config = dict(
    n_head=4,
    n_kv_head=4,
    d_mlp=1024,
    activation='tanh_gelu',
    norm_eps=1e-05,
    positions='learned',
    attn_scale=0.0884,
    parallel_block=False,
    init_std_qkv=0.0161,
    init_std_up=0.0161,
    lr_head=0.0042,
    steps=4954,
)
Each number is 500 + 50 x the weight over its row's rms, rounded and kept within 0 to 999. Layers, rows and columns count from 0. Numbers have three digits each. The size before them is the row's rms in percent of the matrix's.

# up: layer 4 MLP up, 1024x512, rms 0.0217, rows 257-356, columns 128-191
# down: layer 4 MLP down (transposed), 1024x512, rms 0.0174, rows 257-356, columns 128-191
up257 090:503482510510477446399476473479430476521482441501528583450471525478513431570501459549535469486443591420468506543447461347509479427464497461472484482507517569459448464517483454484513488495392410
down257 093:491526512472479552585468528543550452484485487463416492560555441465536592432565512515427495485538476510527454456450487588500520512556488496497554556516453414529436552512485528612527505505590434
up258 099:474514431448489481531463522580466540492510530470507427474465510459514484510561552443462531547548534362513448527460535482525488372497545471522557499438489597478460455488564452499511526522469388
down258 099:577448520463458503551524573498510518510519481455481492480562499579435535511457494590522456386489549479455462497496493422505547607371524514511511463497420438542485510557498509453359537468386460
up259 096:568389567526460488544464527447519534435487609484483530365545491546509457483468501515476525486466562427517505437512449420470491450390400454511554497428539453521354457453547480482519501525523475
down259 113:539457515522472539535477432567428549435438533470512562608500514468494529597519507512521479483480566550500432538569520538471463510541503527490495506492418507466449513484449544445466401438504409
up260 094:445591565563483457530492475491553502544590564554468495510479530471488511516436504496446548499538462503613520444478514595521494528475503414441492537518524457561437511510562585600541440570488521
down260 101:401476488469472473521525494461591536568477457479545466559559485547539583405514492414446523504468452580538512476455508491469518490598486505505534492527411475518483520497486506562489416398509575
up261 107:517497497503468539551495474553484551481593451534563528541493482571488404510501458469572488534459447497475532548440547432509419452578444410459517501490466506460577573497483475305500523472499491
down261 114:540544532501538544530497432484409563416473572480492427563472488457488543468497573420492504375432509582501500467466364443489509565484531487407527577506484454486433493519469693471477539551519402
up262 109:449550584408489527468459566471570498444517556532447488513538527494561555550520478464478541562561459561522478542483534603564582494472527441518478475377560483471360500599574441547589534477501564
down262 129:462504490531475467575468488550533567472415489592523521627542495533511489561438514449497459548478508611508489530485449469490591554567442456459514395502447470554438572446464619510524536410533447
up263 065:515544574525468468530479504486552489464498529505520559559493522467468570494530554462545498567433452477443528506474578512507422507645556485506498603494612541532562581460520456513505575462461542
down263 062:492475476379517547462532516561495529484494508457535453417516475550484445491469486536479448487566468489517449472541434480476527457435400498509540489580439432506484485580511476609538449501556458
up264 117:455442578570441462469451448491521529502570506527515516441499450470522460541487528463522570470457468521504602475474494466460450486560512592504482460490436511480397512507503529523459440419459519
down264 115:560488512429490489517464471518427488539472426440514542495456463412595594563574550463458407564486476517627482471577554537516525453577522571491499533569511359577604514558458468510584489496521405
up265 114:561502537536542456516501476453469497423486464520507504444523552472506437457523493496516439530557523548487528545512622502531410521532458506470469488394467500452483482445566523564514474385495518
down265 120:509524430458549451543460435563454447486517499438519469400524458614569449386449430491486432473468566506511528578543444508571473498485594504470526508540446505517509493545495444557539518533507548
up266 130:470513504519481542522501444506488466544545422509539465474496465459572388566520525471569550487535401510458435484478498477498440498543391438402652481467434462535507547521493532452518543478437453
down266 118:497518530449496520473572540523416419513528477468545474460475506610441487406483499488460540497488594476479533412498566477584527536439387473463584509524534459516429561446581503442576570500439441
up267 095:481557468461519422539413502461510409484549468541447557465505522549465463484461421488553419508479577485537549482565489537573377437392462500533556531529654417579464541487524494470493448611421527
down267 107:500474504505503504533468521455460397492435539531586547409496528551607451401536555484411542565496472538427625603400456468472555527494523572431438531476595543468543446542499428578469543464503456
up268 121:550489581480425452513448522508485506397447553565571506472433497471435397508444525513487410450551529546450428535465502536522488515487482510459484441475585411467358505504498537509501438477488567
down268 125:479494436437563466530417421497510600512626505495535534466546520508595442444482501458461550545514495611543539524459573438539407525534475534492470538543507518509454477581509463517514534531613448
up269 097:582471555554514509476477534499520518509498510548388466542458464479514444490509527492480465542604547482548503510506583481593472491437484467518588535518477468448537459476473571551487541473498485
down269 105:446484427514515573560441391527517453598553506531633503529445517458534538458400512470482544485414429422442603568459470506465435492590532502495467495417514504487474583517536470489458491641435549
up270 116:603464568553546486562454413507546475478527477525560434460473527427483501531530531429537492484465453561421454512433529457457561522540535546470521474379449564474537513402516502476550527429532475
down270 108:394505463440570480482386486452514416482473484512502454493498489492441492479464491521461463442464536565568469428488509434440517553502480416544584538548532528480485480566504513434499601504416519
up271 085:512449568548498573645519479521498512548510542491462503549506486474485518513466549435498537431524451483468459541421475576471565490469589537479607471473530560576484568479478541606493496412510509
down271 086:489618533576532487462542566442465438490508619551511538463489427497512460524510494526537521365484453584541497474473596454388492480485513558445395541447553496551588504465535432496565456522461561
up272 101:524502455547412566517408473481443551516480446546459558575479502572562527502552543455421518454510469522412482538438530555508491472524531508615612475552485423412531590547456472484508569482455365
down272 100:535513539476484512473518392495530475588398434549479499468513522453601481509399387405547470593436484498524537487448547462372542542590556488503435461529374606408510444502554339443557511454516466
up273 129:545528550501509425558418527479420506517484437514526555496535439503510483503450546487559524506586451475474632483499534541598516508531513557485512444433549560497597471504565614515569540474548397
down273 137:400516498429452521546476461476411477427504519566518508543548481476542477548514403545525419511499409480474636524494535479468525551492498505475579454477524440609549510483479525492426560451371545
up274 096:457521590611522453430420442498497496427533500502501550527527506492419529501579427541531467533518483511478591513492486468484502497518479510491410490466557469624468516616526474490505582531441479
down274 096:458467493426498508588482485574523478392562502472528586523454496532591543479576474494553454533461413455524536489484590470469498525608536453512496498562388491538451467483474522561439493470600490
up275 116:541457567519449394488428442456446512508483508563517508535501493473459510518473516469532564538457553514488576484438547533469493543552495495474578474439449523506400527455465591485480595527548365
down275 114:416440423486486540456480539500504511556525509439532418565553518543508539544398554507501548450486540601518464458538606455513518507569479456416488518473546583500597382495408483484540507429595468
up276 121:577560570491462502474456532450506426398500513590402512414535507532471381487536498519443500541472532408471462486532564469547433484453455509629497497501509483552539522433460501563552518471574521
down276 111:521529489566493544462504498558536429478513519487517554392514494534575553563487477561473470489605547554489579492536414465430484417466397520518507453464497409501464535509575507527470496525454382
up277 097:559452483583455530475491471618322551488492495467568467529510540484432351565502503529467522514436507444510601520492467509454469436466504440529591478502483534446529525466446483475576514552517433
down277 100:387463556411498528544533480515446588583444487488444494529450502510492498455424506510518487448552467448516487413515626538481598552462438533499517445484441447576395505450534549506412386498543502
up278 094:541476448428475545491496471558440525461456487517475561521523389503550404507422580449590507514557558469495470454470519443479549496522461564576481485419421505542446466476496509491504513515481472
down278 096:498533488500558499486432531450490503516462494520433532498442602358511507419529490514490481481429493496518536534432502466477483413468541491550508439505569585430578544519456522520518532432561520
up279 081:495524482502479533426525520531440517526411509509526572440475548485493394524506523535549568549476569401346543585483486369484471443495539563494462532559464557356639498498484429433464468543472427
down279 076:652471516461514477588515545500445511438483482502526535537580501448630443549480575511428461550487558506403446525477470563495490444541528469425590460491435522526490543469529521528496482459576415
up280 079:468457529478479448405501520592468442551428487527466554512507526572474494589437481462590579536470470485602607397540547549555541515573537465448423515482551447519549495523538440485544426442497458
down280 086:491492454517468453595468474449532556396517569487532433456358562510479538492560554402478531543452449470533418509506459527542515511462488530535504503516646478573621555553460472452516508551496498
up281 111:558488496450502498554453402469353526459542546556498565439533554497556471599392432546455540471387451455526459449435524505468439471493475467514479461437427458493504579542586510443565483561537529
down281 122:452514483549476484555509491557565445513481453541511463466490541528539496410519498471553436552557518551530496502490632620513505529523478526475433460548623484426469455521490381485528462439432431
up282 102:544429526599521450554479552457458464477560461587475528519570452505627468506455499473512504513498373535597559534481516586577486457471409434471471499455492481468484518516508569561625526461568536
down282 104:502521481438559521507500499449503466516457469496424528539478545463478508468483496495605471546521611564412502479509476515434581579502495526516466492555599516452510506511411386404523453413462458
up283 096:531507528519462457447482549472419398501476500566523494561518505571582476563522506450529553531483487474474548485430454493569523500471515606532505447423499559563552511534485528452492603453596454
down283 099:491485454379561414435406545509501504576553426499452466402481573491532488457520495479522485536469573487447488517488460553566476508559643554500551513550517632532513489582538508540522526448431519
up284 116:520514542507498478467500424476445513475576406520431522514507561542505522503456469511524614560418481447541528524468523486512536467480537536520501425542517504509515511495481618588608457482519446
down284 101:448540527574465538438626504536514489557505526477453508530487461464406472485471378495532513525530429499435510507572548458444415490406510431568597578499502500533449525454507446409408466559566573
up285 071:488463522536402499540506486450514442471540474480462511498508447467469506463544492565410516662482514481467449495502424513498407529545479551497598613493507507592480524557542482553483554596524475
down285 068:541517513451550609468464478481460493559523493438497522506549578465499441517573421483580472341502508463501556437486503459487533447489524494535441447505419537440504516492451519511521484443489550
up286 085:488557581537474515488477458514509427531521532540431552536606512467550495523472528569490490504468587404515520510488476386512545469471392515439552430516522549517402459441525494499553464514514517
down286 097:453598444517550432500507437459502481461581500480572505498453553454534494374494512481524585632487485435605495543440502493503506539544588519499601503508442571467476497478538422423450451581533460
up287 089:539426546513424481473407435443451449545491452553512449474513507520419543564474503521516458523441546501463526478489546501499506514495508467468423459499549474506515559562518551473496520589375441
down287 077:431447432469589424540517562494556524378578443547464456503471477531478545474461478500542502419511462487578514455507454496499464601377447526484504546542505506517471524505564498567533466459570453
up288 091:501460467444398519463561447526424582494453483555583593457471466548452492629481463490608584537497529520452503426390477559470489433511545551518550486532504510401519564484482544453449638507504472
down288 082:475535516466533603524446513535487457512479584501443431536485499391437525442525562492617492456470425493498468516531572515455448506558509503441444487499563539538506508524533499525436499445462490
up289 105:555461516489511431446436466475502485485479423516492453426467581618506457447494505509488462507454490451531623439533583500498420487513437491531582485562497489538432493580534626568503417443418519
down289 089:509547443496570568487426639508514419558458568498512562463492524514512545538450483499487494524460496453447498494544341463540477447523485600536490477503519575472559525501514457492572513608390474
up290 121:461435569427456506496485411534532537540520607483549518457503452504558472535501561497516497549522515458614558500560561470535503445469498502616489430410533549554421485515553494475533514454463454
down290 119:511516481556532541487522483467495606424581532486444561516534517537513545518489627441556546448443515445490499463518549615477558456498413577527509462456462467583503460459498565527494528523448547
up291 108:488455550545488506440482442458491477485503562455461511530529506462541395486497568518522462594457456462495530553439445446516466432535472526524442481454428480531437576471481499520469571506422514
down291 103:471588448537509526495445485593551427429485429468487455560506497511435531569498517573591589462549428599485438522510525510541468445461426468570573438429491486483413470543454528544483559588543497
up292 101:556444469513453448514470442592475492465471460561525422509530497549478508494576448466558490584572522546486496506565489517520492505547516443557476487485411439467518526414434488467492481523507514
down292 102:573528526560528454480490520483440481566526517583468486529425488447556535501520484497451464456395389471392439522405436602489556515488473532473489537516387552479593508573466494610580510548481505
up293 092:442466463567451457474424409488444493482539481556455531497438486532446551470474455549490451527477484515494515431504521438515531489532472408486443560496614409479426604530506478513449425602365508
down293 081:469541511550473539468481461532528514497515507575514471463535479548483545510402545506517479606470521564440540514509455358457412463472462517546476496487601510580455555441497431455480517478511471
up294 093:449533503444521433549407571418505511468573418599433434383454598523508632452487520468512490432466464484521495469487579484517472540563555479567548530463516622342534487521589445515524540418447461
down294 090:550433517549409560548553582637538462522514518460554531554531406533463451546508539563515526533534568492549469524477492384524533426576441484550499497548475353570461508442458564463519423571556486
up295 082:458484535550466500478427531458447478510449547546521552526477529596444534452399535456499456477560434502498472499433512459525464501482513439549431526471443465480468516449452591473602483513510537
down295 097:518464490410413364508538535578476565578593534503499466601485498448511497459458528402544505542533596512494498588594615507365534567515467511477558527554591492491531512510407462407487497588547487
up296 127:516442563524535470503488394447523520431584525527447506520499489564506487470426499555430480526434461469466566441421539432532486443496448394544535511578457564537501570493484469546535518500518498
down296 155:563583484404469518510455368393575447569526444522460473509523502489484558450494529494375513482425437506539525463492491555510449532489483593487517502517451545547515469539529506484497511484551521
up297 092:529491508475477461474515458457562554616571550468532532510548520431513491496566563415487441500504474489407549490451483507535424458551553545435467502474527494485466528427468553469479427554505552
down297 078:453495514576521486501423520459432413421484446538461508495430574394493480546454448550560491397507496523505524521495507472448543537420502528553526586499459511550620482543495426498554540462450580
up298 089:529490581411533452592512591596565472503479457512465460453506468498484489534453516463503463488461510463501526509513450532484418480597482489482502503460545473544470554449474480510513533514403520
down298 090:511452509543380553505408545497588529471478550482425505539481543481477561547496547477528569437586483455535498548471604404532525451425465520565421488525531497544496456505500359444523448589495448
up299 088:565474566514505544584501522524448361418546539497476505560581447497488551578461546581470513411503503482510539492489501489538538467463487513523461455306493460508510476503537548506499574507515458
down299 098:494474529455584518471542442465364532541497495535527535466531571425523566403459505428472522545466500545494468509439451604491544517507477450516535606493465582494515594591474482540575504503459574
up300 127:513438520478505559530502471532409444610508470472559616459494412455559467584468502481455521527562469504502485492480465525521444468612532621468539491433604531451501554538589465508474556478500447
down300 112:601516527479388544460457463539458542394404559538462504533432464547500523481585525490492383568492570543468449432533585510489570628406448483496475486517430487483522490585489525536489502434511457
up301 108:558449496506439517597465429633427514467500436484544487523465522489515379520518601456529435487431479462405494634471529500479514452460484451514514468484478534432537533392431475564481512428429496
down301 108:461571495518582500481576515489541496453507467531498442512484499453580609460547446505451530450506487500569497439621432513520534553488484531559521437456486477534397470611496578470561533474562554
up302 089:456476608536426494492483475460459446529623507505487518486535477510419572497514364538502488502550501494476474527482444469489560528486513497505448509443586502556426505527528473481466547512471535
down302 089:589428484570473534524588501480532518501483543472569535429507387497520563523469510451539535520502495457582499403518541508542425476591529517518516547533456522445452607484504494501577491490483533
up303 085:513591521561480585457358500539397629488499501497508518439495511448441631509587504549534518499436488498504503531447516529508464503474416492523545533478492497452569489457489484474532491612484495
down303 079:476508427516530458528542580472571427509542503545435574514482555440505537435428501497519562463467419542578475562563509583459509501431492552400544542527496429537535604456517501431492524521544463
up304 105:479525522504525507616411541442485497487478550489486523395593474487536466513451575525458462514478444410462555411400500494475560464505592546553517409381413489575522460432572534511550497499448510
down304 116:562534458499445545508528367519454504442493479487439480514513475534506601519575527474495423458477472517569507515490447490508499502506564490490459539422568512471386494566507487509484475490512495
up305 099:551498575517530442454458515585541535476559446498539427468476524540513430530510502469580443516436546537379477483472555526533448484371553446442568525476548447486561480511526578540568523546501486
down305 102:472508486594516440469521463449537504473584552498573590568579596500473461411450470519517476470468486502439495653536480593415507529632569536427518373478494478461586555420462504528474550574422509
up306 131:569458534566477465538539523573551520538474453456538578463522513491532459523538617511519568572513556418523516491456524503611425437491551461439482488554542457452557530492480506543551429442441454
down306 118:459494532572530509552562474453457518469620447452515467446419604497486545512499498511501445535438496496486543523486504460540446464390448555610534583415411540530408442463527476616546477509457523
up307 107:526485501501509566503515501535486496470603544529416511440491448490489479467466591422489457467526478449552626436403553497503478473560442500611569465552438577474501549363481477421544608424508491
down307 110:456447481509536593502461511483405615541559525487583487476528525457465427521529534485497448439499543513541428492508451465507524449578547509510520467570480428490557512476403581494502470505465460
up308 108:494444523526467425453499474515433459520493537462557505480563485470467386591419504501484506459529510502454542462395557500521489448582561445537440387409404512576460505536560612507511491457509461
down308 129:486575487511450531479434438508487530463492496527498524584472553398444540418572523463479461473446539492490599414451384508468500499435502488434541576504509410446542468521473546474488443537508488
up309 105:523403521524455468548517564503488454446594566517508515491474498607480507464565485489488534568499501487442564529478499493530439521465506464560581521456524410475515515460446549563484448500418510
down309 087:499527577459490533547480508502475552487486510472572506475427550519590473456561565565564532371577507496553401537427511440494492521453514447489438567536475452454465492489541508452544485568549514
up310 090:560476482526474533516394468535404378540496466459562534462548469532572466513478533507516426441553422479447537552535459461457430484473417565562523426460449572447486506369480593493461467537565500
down310 088:482439451575419469528567549455510479471492425446472491564403450391467626542518518522448474483482526453441445559515516506465508550554579508476600484414549518543591593433484540585510495470482471
up311 087:535521458477531542549503541510555485507491539506531511526518465454530435465490588479426547480519495480495476530459586600547526532472462575625540474582504488541528491556543521427471446465382463
down311 101:521514484465468559446480564460483422477511433489564555457545574425548459544514470562572456416456532521472523618511425410440518502402495530508455551443519536466547447535497433546558458504449495
up312 097:474564533506518449341392442515531517613526490513510506388487547502591476448402498453462395454458513478416563368486565476486559508489445450600441475548524590548515532531570501446549527539359477
down312 078:493537568544482586594508475587442577457496490443488535430582575525420482510455472508557447551550443403522477434506365513541527445537564519495503564507561528469458529485480474522454397505521508
up313 100:466524437353498517487493564509501485554559444590553503424443494510388576530548526463513513441522448488495531502476608486501458540431530534495457496527539543516495508468572478482436564459483496
down313 099:423527513494356453506554483606514494481495562456503503519486487480357533489455568486427540550562507468515537560423473462437486519492486510453503468468502557589476553479479488589502475503511432
up314 108:581533445558515425549447536531482441573634442506484519516461417541434549530577479464484477466515463487524462459453501530512520508449535464548511482504554440495545562466512435450474458522554569
down314 103:513587529612500571485390512481462476506498458478491454494478522536489510378504413511453505520559452644524523494526486461499429576523446506457520475536489461408486523607453498450536583444444511
up315 125:592494507506491375496485436436420462425487497571521407493461561464546403486481503517487505456494563528494478493462534455514458513511504552577512478497432435492483465503555633551512508486518540
down315 111:435488496511440567484448543558510428478504414448491497473546443527458446546428465544498504595503399442575577521522453569529489499447512508548479405520520441586477484513515468441492480532545417
up316 105:585566512581472491563460523452499563469531476506510456546481494479557469486467529504495478593571505492467553488461507485461448478604551569527541476539464544424573480441485524505456530425437470
down316 096:553531524552587495540526451535476446436446461499447572617479472565636501440447531460531550589580540549493545509512451541519554505520516537433515543444518516482463471535528412534483479574514496
up317 074:484507409583403454517486524446446428455494468501534542518486551423590566500520496495450511537433509503557531566485499487463522524697552424442460481548497412530446540402515519577454599448471474
down317 057:481523513435569590496422494583498459617474526545452532501486494581463497537529467553511511517558561484428450487490545518486515516356556494418570491520595518418456452505519561565462519518580493
up318 107:510509452517443521515547514509463450468444539519434529419448524492457481505509507504445542456511570470525569342513537497549495534435452543572516496524547502509493552423456530510487455491438475
down318 099:472498517526531487536565508481504481484468403465457454479501445528457449541528494479542567514547438515493453519447493552509457448537518407484451474431483617448476496540498437511635466548507553
up319 063:450507515586436491568515481493419480436509514509519537509469648409574480451609583493469580523443462483538460530487411536547461494485495531535589517565592443522502504523467462535529556568465503
down319 070:568501525451539460498484482497497478504585520508522446491416443669523443546487500441572451496481476527518492574505573475499497587510497522459443413467522559482562503532557524439484539534485529
up320 132:556519512441443474535456441544444458491515535518460504525495438523504500535515584509551450429460502438420619460459495485421440488457406574478513470485447605481506541468511453561472542474462462
down320 119:529457445604480483442461501574515580508542436569401502613546480503504471490466528476539423482467573563645455546484483590577539550532504496503472510488514449509487506442492539537518515501559461
up321 090:454466520504481510607432425478444474567545441562490586444520507542596466494380471476452479507508458465526514471486499497514449447558455429578523444497464480566398575580554543479537508574415472
down321 087:469513490569551486503535581581534530481497513472492478508449459551554497471629533464472423524560502461451369560548522558482481542409547551566497512423544490357492497462503488497446476511580580
up322 082:503495578562441510571502527508461492477483540512519530552516558515478517437437502411586483513571486510590517526492484590496517506537509441522467516515494476471519564517504535470541512589504539
down322 092:445539447419474476505578418453535485462488472490551555493466521418544569449507550462533517495422450535499423590532547521542484495450593525424466567516512576574499473487579519520502541623534508
up323 106:543514549584563433505392446553440543480472443484579483490489489539441572564374574518517514463485512440392527489423448474452421462481516475487613537431576551573491499494534562582552501528485479
down323 114:439554502516473547551544415435559603478497539544593509524459477447508540499476536467571479512552515494492497398427622525488444517558470567578503514582486567419532427582507514455498420487563514
up324 083:461606583575441589510425494504563498445556525551567545516497525548567488468509462527500521502483519499551388506503494523491473534558460525508522521524557469472461505509459590440677549481436524
down324 085:551475574515522491540479560456560461449452530505417477384546685509507567465578533455463493495503460521383543590561454541530527423444451565465564479497433513567564538530532462521508442518490491
up325 079:532614548527469521419516547474508484408581463508492467470563448493454533502456464467541483457537540480360525527496529509481446517553529573559475506532515542510497520443455513427478552595466503
down325 103:539466472474478397571618472471526461392522433500556489462479561482486523348518504431418472505479509523536523564541537563476500513557495537527570522609470448540625497545501557520412466523472514
up326 085:516466521624445533523437505546505599543557470541488489423488512514496459554522500446532515509499488482616507573554504554485475490594444451520513418463515475463437496516497483518626523465427477
down326 067:429447550592467557415509501493547547464447462523506608520435509461449469429505481557520479394519481514455406541464531578518536520487452539500489538462511550514527467504490476510480557471561523
up327 111:408394446476537512574498387499420438525488426529542454427520510506574540509427525496527479531450443482485424545430444437564510537447514483488451498452487628598494549559552548504506437447526560
down327 117:448537503596478504432454544540533491553603481554473522544373579488442533490623522470529443467614506490491394505471456596539558609475575465552515514584504374478515505497437401502538508509402496
up328 101:693421504593532428544488471493409476509593458526554535506507480462539446576478509492465442478489522487442522414491530549526469512510500519466580462504536551464511565490495512470515555418458374
down328 103:464509455517466459465455482500511425581513510524475505442450595593591539548494503575471499464541439578624518449522535558509532517534552497485502412499480506486504478493478452484516440493454545
up329 098:564396500534487492566453533458429481511539531531583569529519466517489480514403571444536513563504491480435641506494503471435523473597512516464499494423452507473539527459480459446467418517542426
down329 098:584480514600519514480563447416619396502429457428446475503513430512593506522596488499481554561525472547603413577539550562500434526560471473441585498544435555490493556469459544516484480468593437
up330 089:586500488534502430496464579468444514413506531505528489554513436491491541511462543514469549539551523522403486558479527539564535510403549556524480496503488484496557490462476663481517513450543437
down330 083:494539547416436541609555464459488503522481543496469569508516511385482455424425529459489556546494498413430501506413347453572382516547440534523538571635532505475458507566507481458439478480462488
up331 102:443543582512503431509527522433479482560524514562561503390524494433423578597440471517415536500416480433533592498437400491468546504588557501558495534417521467578421602441566582478518603496510477
down331 110:523470518555477616507574560441492457442436493481511512441453485441568475424498462480457503429466485497526515456421444489523458430560493532518462537534546493454442471511488520517568445501587459
up332 076:418567532591489621543411456522491518568544558549472463485512435486524427533558481433497466534604455536592457484503483529462521543510385470512540476455552511562319507482504516514587468584473519
down332 090:547461507475477482576542497428510549493511538552492415513463563420535467375505483363443439544463476497485513506470472512506593525543523512418551542566477526616437488488486573511423430492499543
up333 088:479577549457445529424464512520515481519488493520477575505483451521468561549478535461539554519453442457488500468521590513446416472491556556522507422447491529487432510510494565497468521523460460
down333 075:445482529478503538522520430503485524560476547461549495570380465432444476473580452491465546478535494454543509549519500498540472463492521523591568515610551521529534499580509473482476492518538424
up334 085:457459546464489475409464489529475459501469446575474526427496497514483470547498416464514592532496414526449495405434519487581468510517507541545558459541497614446528566567512472493493606468525434
down334 098:497531454453497541481541441360500606535463608497535505465495431399548555485576551454521523520421498497562482493488529521450458561556497527501536515541383584476516517569453576444490519474454513
up335 090:484417490555478544551495518509461472595588440600477558497478447532414580523410483405473510436524363495530565431456510520505497506522548523599517456475452556470477609491481556399485581528512516
down335 088:489517489401452489477505436552471540477509506514514401489434485424536587428562560458487514461543479431441527558477451529443591491565541532546527558470499511580549565541497493532434556459476471
up336 084:495499476447406554482489448530446523514501356544477518460502473495419515501445462368539483447528468491539441475484615529452454496512489589569611559504574519452461516489515431408544450452533514
down336 089:588555522428557599486477576495556482410485512479467571470475585523582484537492511545454505461446496527486558545579504513457586487518499559474496499552459521480615431484547438490559395491494442
up337 103:589498599459503455471469515573364463474471476449522500504601460445403520596460529491549504447543453470405569408418496506537545467517454558463486455423479566525516539438490553461452563495503497
down337 112:389510463447552481504466516456467549470534490495482582581544564534501542500460495481495456458475501454479534510505538536556466441492563454406488491414505405475542495549435534550479508438541567
up338 095:569461542536432510488513419564483489456478507580494527465488510537414427596500482571552521478481524527620468452548505468504489486431462497489429460488586447600388562478483501549581594481447418
down338 094:542489453469512521505545472444519494529471521514487531460535514495522507492507527529491531423440500483495420457458538456516522561469511538426449475526539500514505560533582540528479478507460521
up339 101:584469508496528518512531586518481502505607475533569529548476543432625521582553537448518483461412477501455463527565620602529524500584462552493550456495552456500514542511515466517529450462423504
down339 100:410441549471467459507437522491560522446542480537508408529559537538530531435539535473504437519549496483506497544531490520384557473512591463487549558520501523492551505472475559451471503536539399
up340 112:474531529569467481484473469491565440561575433522436553470496541550486527492493609552449529534471503462560532457503470543592487459409467359523437507434514423534406544414537559519551542486429466
down340 102:548456421501583420551510445418529507459482481548551486420508591501565464501422479475486618464491481525523554506547476503461469577619521604432568494522548499487450530451472536547536492479566460
up341 108:453485586517519507584494455575530539507502537493518547491500462496513434529372558421580478525469451460458534461542457555579507424488405612476536479536548541568460549561492604437457491413458538
down341 101:514561447506493499420428548505487529575487482489566422472483514534415649425593462484443470445508486448562497419516552498463432453346497649574487517496493476509531515471551460503524561523556550
up342 105:586469545547514456554528567553479458522464545525542507451478461517510448497496608460486508492547458478415458559413488536577433526412544479517575467490472540476529551438597643539520532546540390
down342 103:463484399489500572636472499478480475408490445436399430549506463494586491509563436560572471493505686539508480550565394481451531488573570501500496501507421488525574489403470477494508491562456456
up343 085:543540575504479517541520413549502523535530536545506513484474582456529500528505595439472440408563451524532450422463471532517556409414477481518479483476493603562416532489591505420505444422544482
down343 092:471544483443582448487401537530540419433529517481565562439510501580529526518473524539471573528389499501529587571556536561512483608462547445472454491486505487428567408530449479513531534483473598
up344 080:566482477469474440584425534578533527550511554533540473475521486523543481511510539393556556570493513520434534522478473538553473501463557513532425473599472567416634558458447559498533492519516496
down344 092:581562418384455518565536595460488454542506491541621484479397535460610504387449566491512634528428496471456556538514545531520469495513518581481487444511516476450532587544510579474537424515632519
up345 100:539526511583516544563455440539472443513556528540577428462562572473587496572552469445490533500568508488518431449530514518540450497476553492570525450559487487375506508474568501517573560460500495
down345 088:425471469546389499574481420540525478463485483510489540460522504540487577469445495491565434434475486455537472516529571488515470451508500543557506591533592466567477523520466491448484401569468462
up346 111:507530599481546482412467471471473508539545511531456542505549400464523394534481529517545582506476505421441532524448400461469475484524508483448508493513505436449484630435465514480527529555401447
down346 103:532431541456516481459502549567470531498401472481409512510538420544524441447528497550552457525571466420465502451448477458519558428437437442450547582577477601492466486538508432539476504560522530
up347 095:519445536523458514415491566561481512553517480538499456469551441544394410564501510465522489543603562480519559493542544500511460497549515508547511557516499497430528551460513550467518457541462411
down347 063:450489547490481475541457485574509379521367519366417513540462576481551512493520491465537539523511445500533383473564543503518457492499474437525543528536555484456463475553530448527542522512563413
up348 085:485549499474486421476538521510546465458523502560486495469475412510517558544414554558522524497505509502448485565500497481462547507452530544467435443462607482576412467405500503594465514471443422
down348 094:457537460515474459562620446411474519401417500461533521503494504451466502418561579482457519561481547498504529467419423549563498419570557564527487506525444530523439481456504562481398493518495513
up349 106:487475458553457537457493469461572536545473442493493544523490455479488530569549571494488507503584533498470511481416502467552533375447503528495524509489543499502437519430478546531495538403606540
down349 114:516435500470408479473478356482490411424520415513591487468548427501601414527398604546512470581517467525549491489522500497497467540561478518400480493456429461502541515536539508463498487400461562
up350 083:516413496493507511601457487540372498511426459482563525527594446523573522583476563390568521541528441515505551430461466489442530467521515542547503474447465585457529479449447479531574541497571394
down350 093:523547496554452444426478531507490526496559481485519512513510458433528553446488395418445490523443567529445561588532662461563547530535475487533568544546528445536489542540476471492420493545547496
up351 102:459460452473380446544494506583489451608578511497609561522559481457522476557502457506528471548500550482517482470457507498431495407537427427466453500425465460553554481484582550335544571581504526
down351 095:525562509521529516420529490571514521555518590542546461617492482504479418518541456478546444454485507493507488512528575548469469527427527454550557482527603563484464534603488450511477604558550540
up352 115:562479502599498463537464475616445478523503531493553473471505448495504422516507506471525543396543428494464517419400558529503572532461533523531559498438494489533516545410551494426463550514523520
down352 106:500523483529589491533559491457456466469534434636488539522454554450631436508472528408474471453470439517506497544568546502425525510509495523525503503446444401581586525470465530390503496554380503
up353 115:577562585471501469464489501440499392499556549482510492437538428494509473494419497538450428526549551380507546459441447462575391488470469474504582463599459589451512485386556585486557484501561488
down353 122:547559438497441552597544487446562496499535523420438467514489518445507480496597562534520541538482539520421494469438511538564464473482588529532511472583591518437495567491502395424496439497395467
up354 091:481544488509471488475441467555489481442509536517510534455531476464435466469496478558563539543507542458467481460520476428545481499501497392469464493449602344523376525439452451518504479571465474
down354 108:486521535600471444508429492469459495462476501526452557544530546562528480484490521556487470545405444526499553492477410432396532473532510627494462557431477506522485586555584511561456497557438473
up355 086:462407516431430478518482627442489481497489589516529570517524509521495541520508573465435527488548481549546444438469505516512481519434486594517460421434508469544473497401518605557492555546519492
down355 093:494487388423420461579546379385527481515514521472421579504478475445558446386498554496472514554512538462550551567469436546457502491455556553467421536517522492532491486466579531409505472517501486
up356 087:462490422554499613502411487447498553525625458550464466558475422461460507507500537478509525526482422503536510524454529560480495521441386451480470510518480513481427497461520536560506554472520413
down356 071:444544454379532442557512462487437559453500410527501521511477485454428498485487463577479431563527555497487530437493421430529409548431479406541536533537536570503479533459516500509465515602498494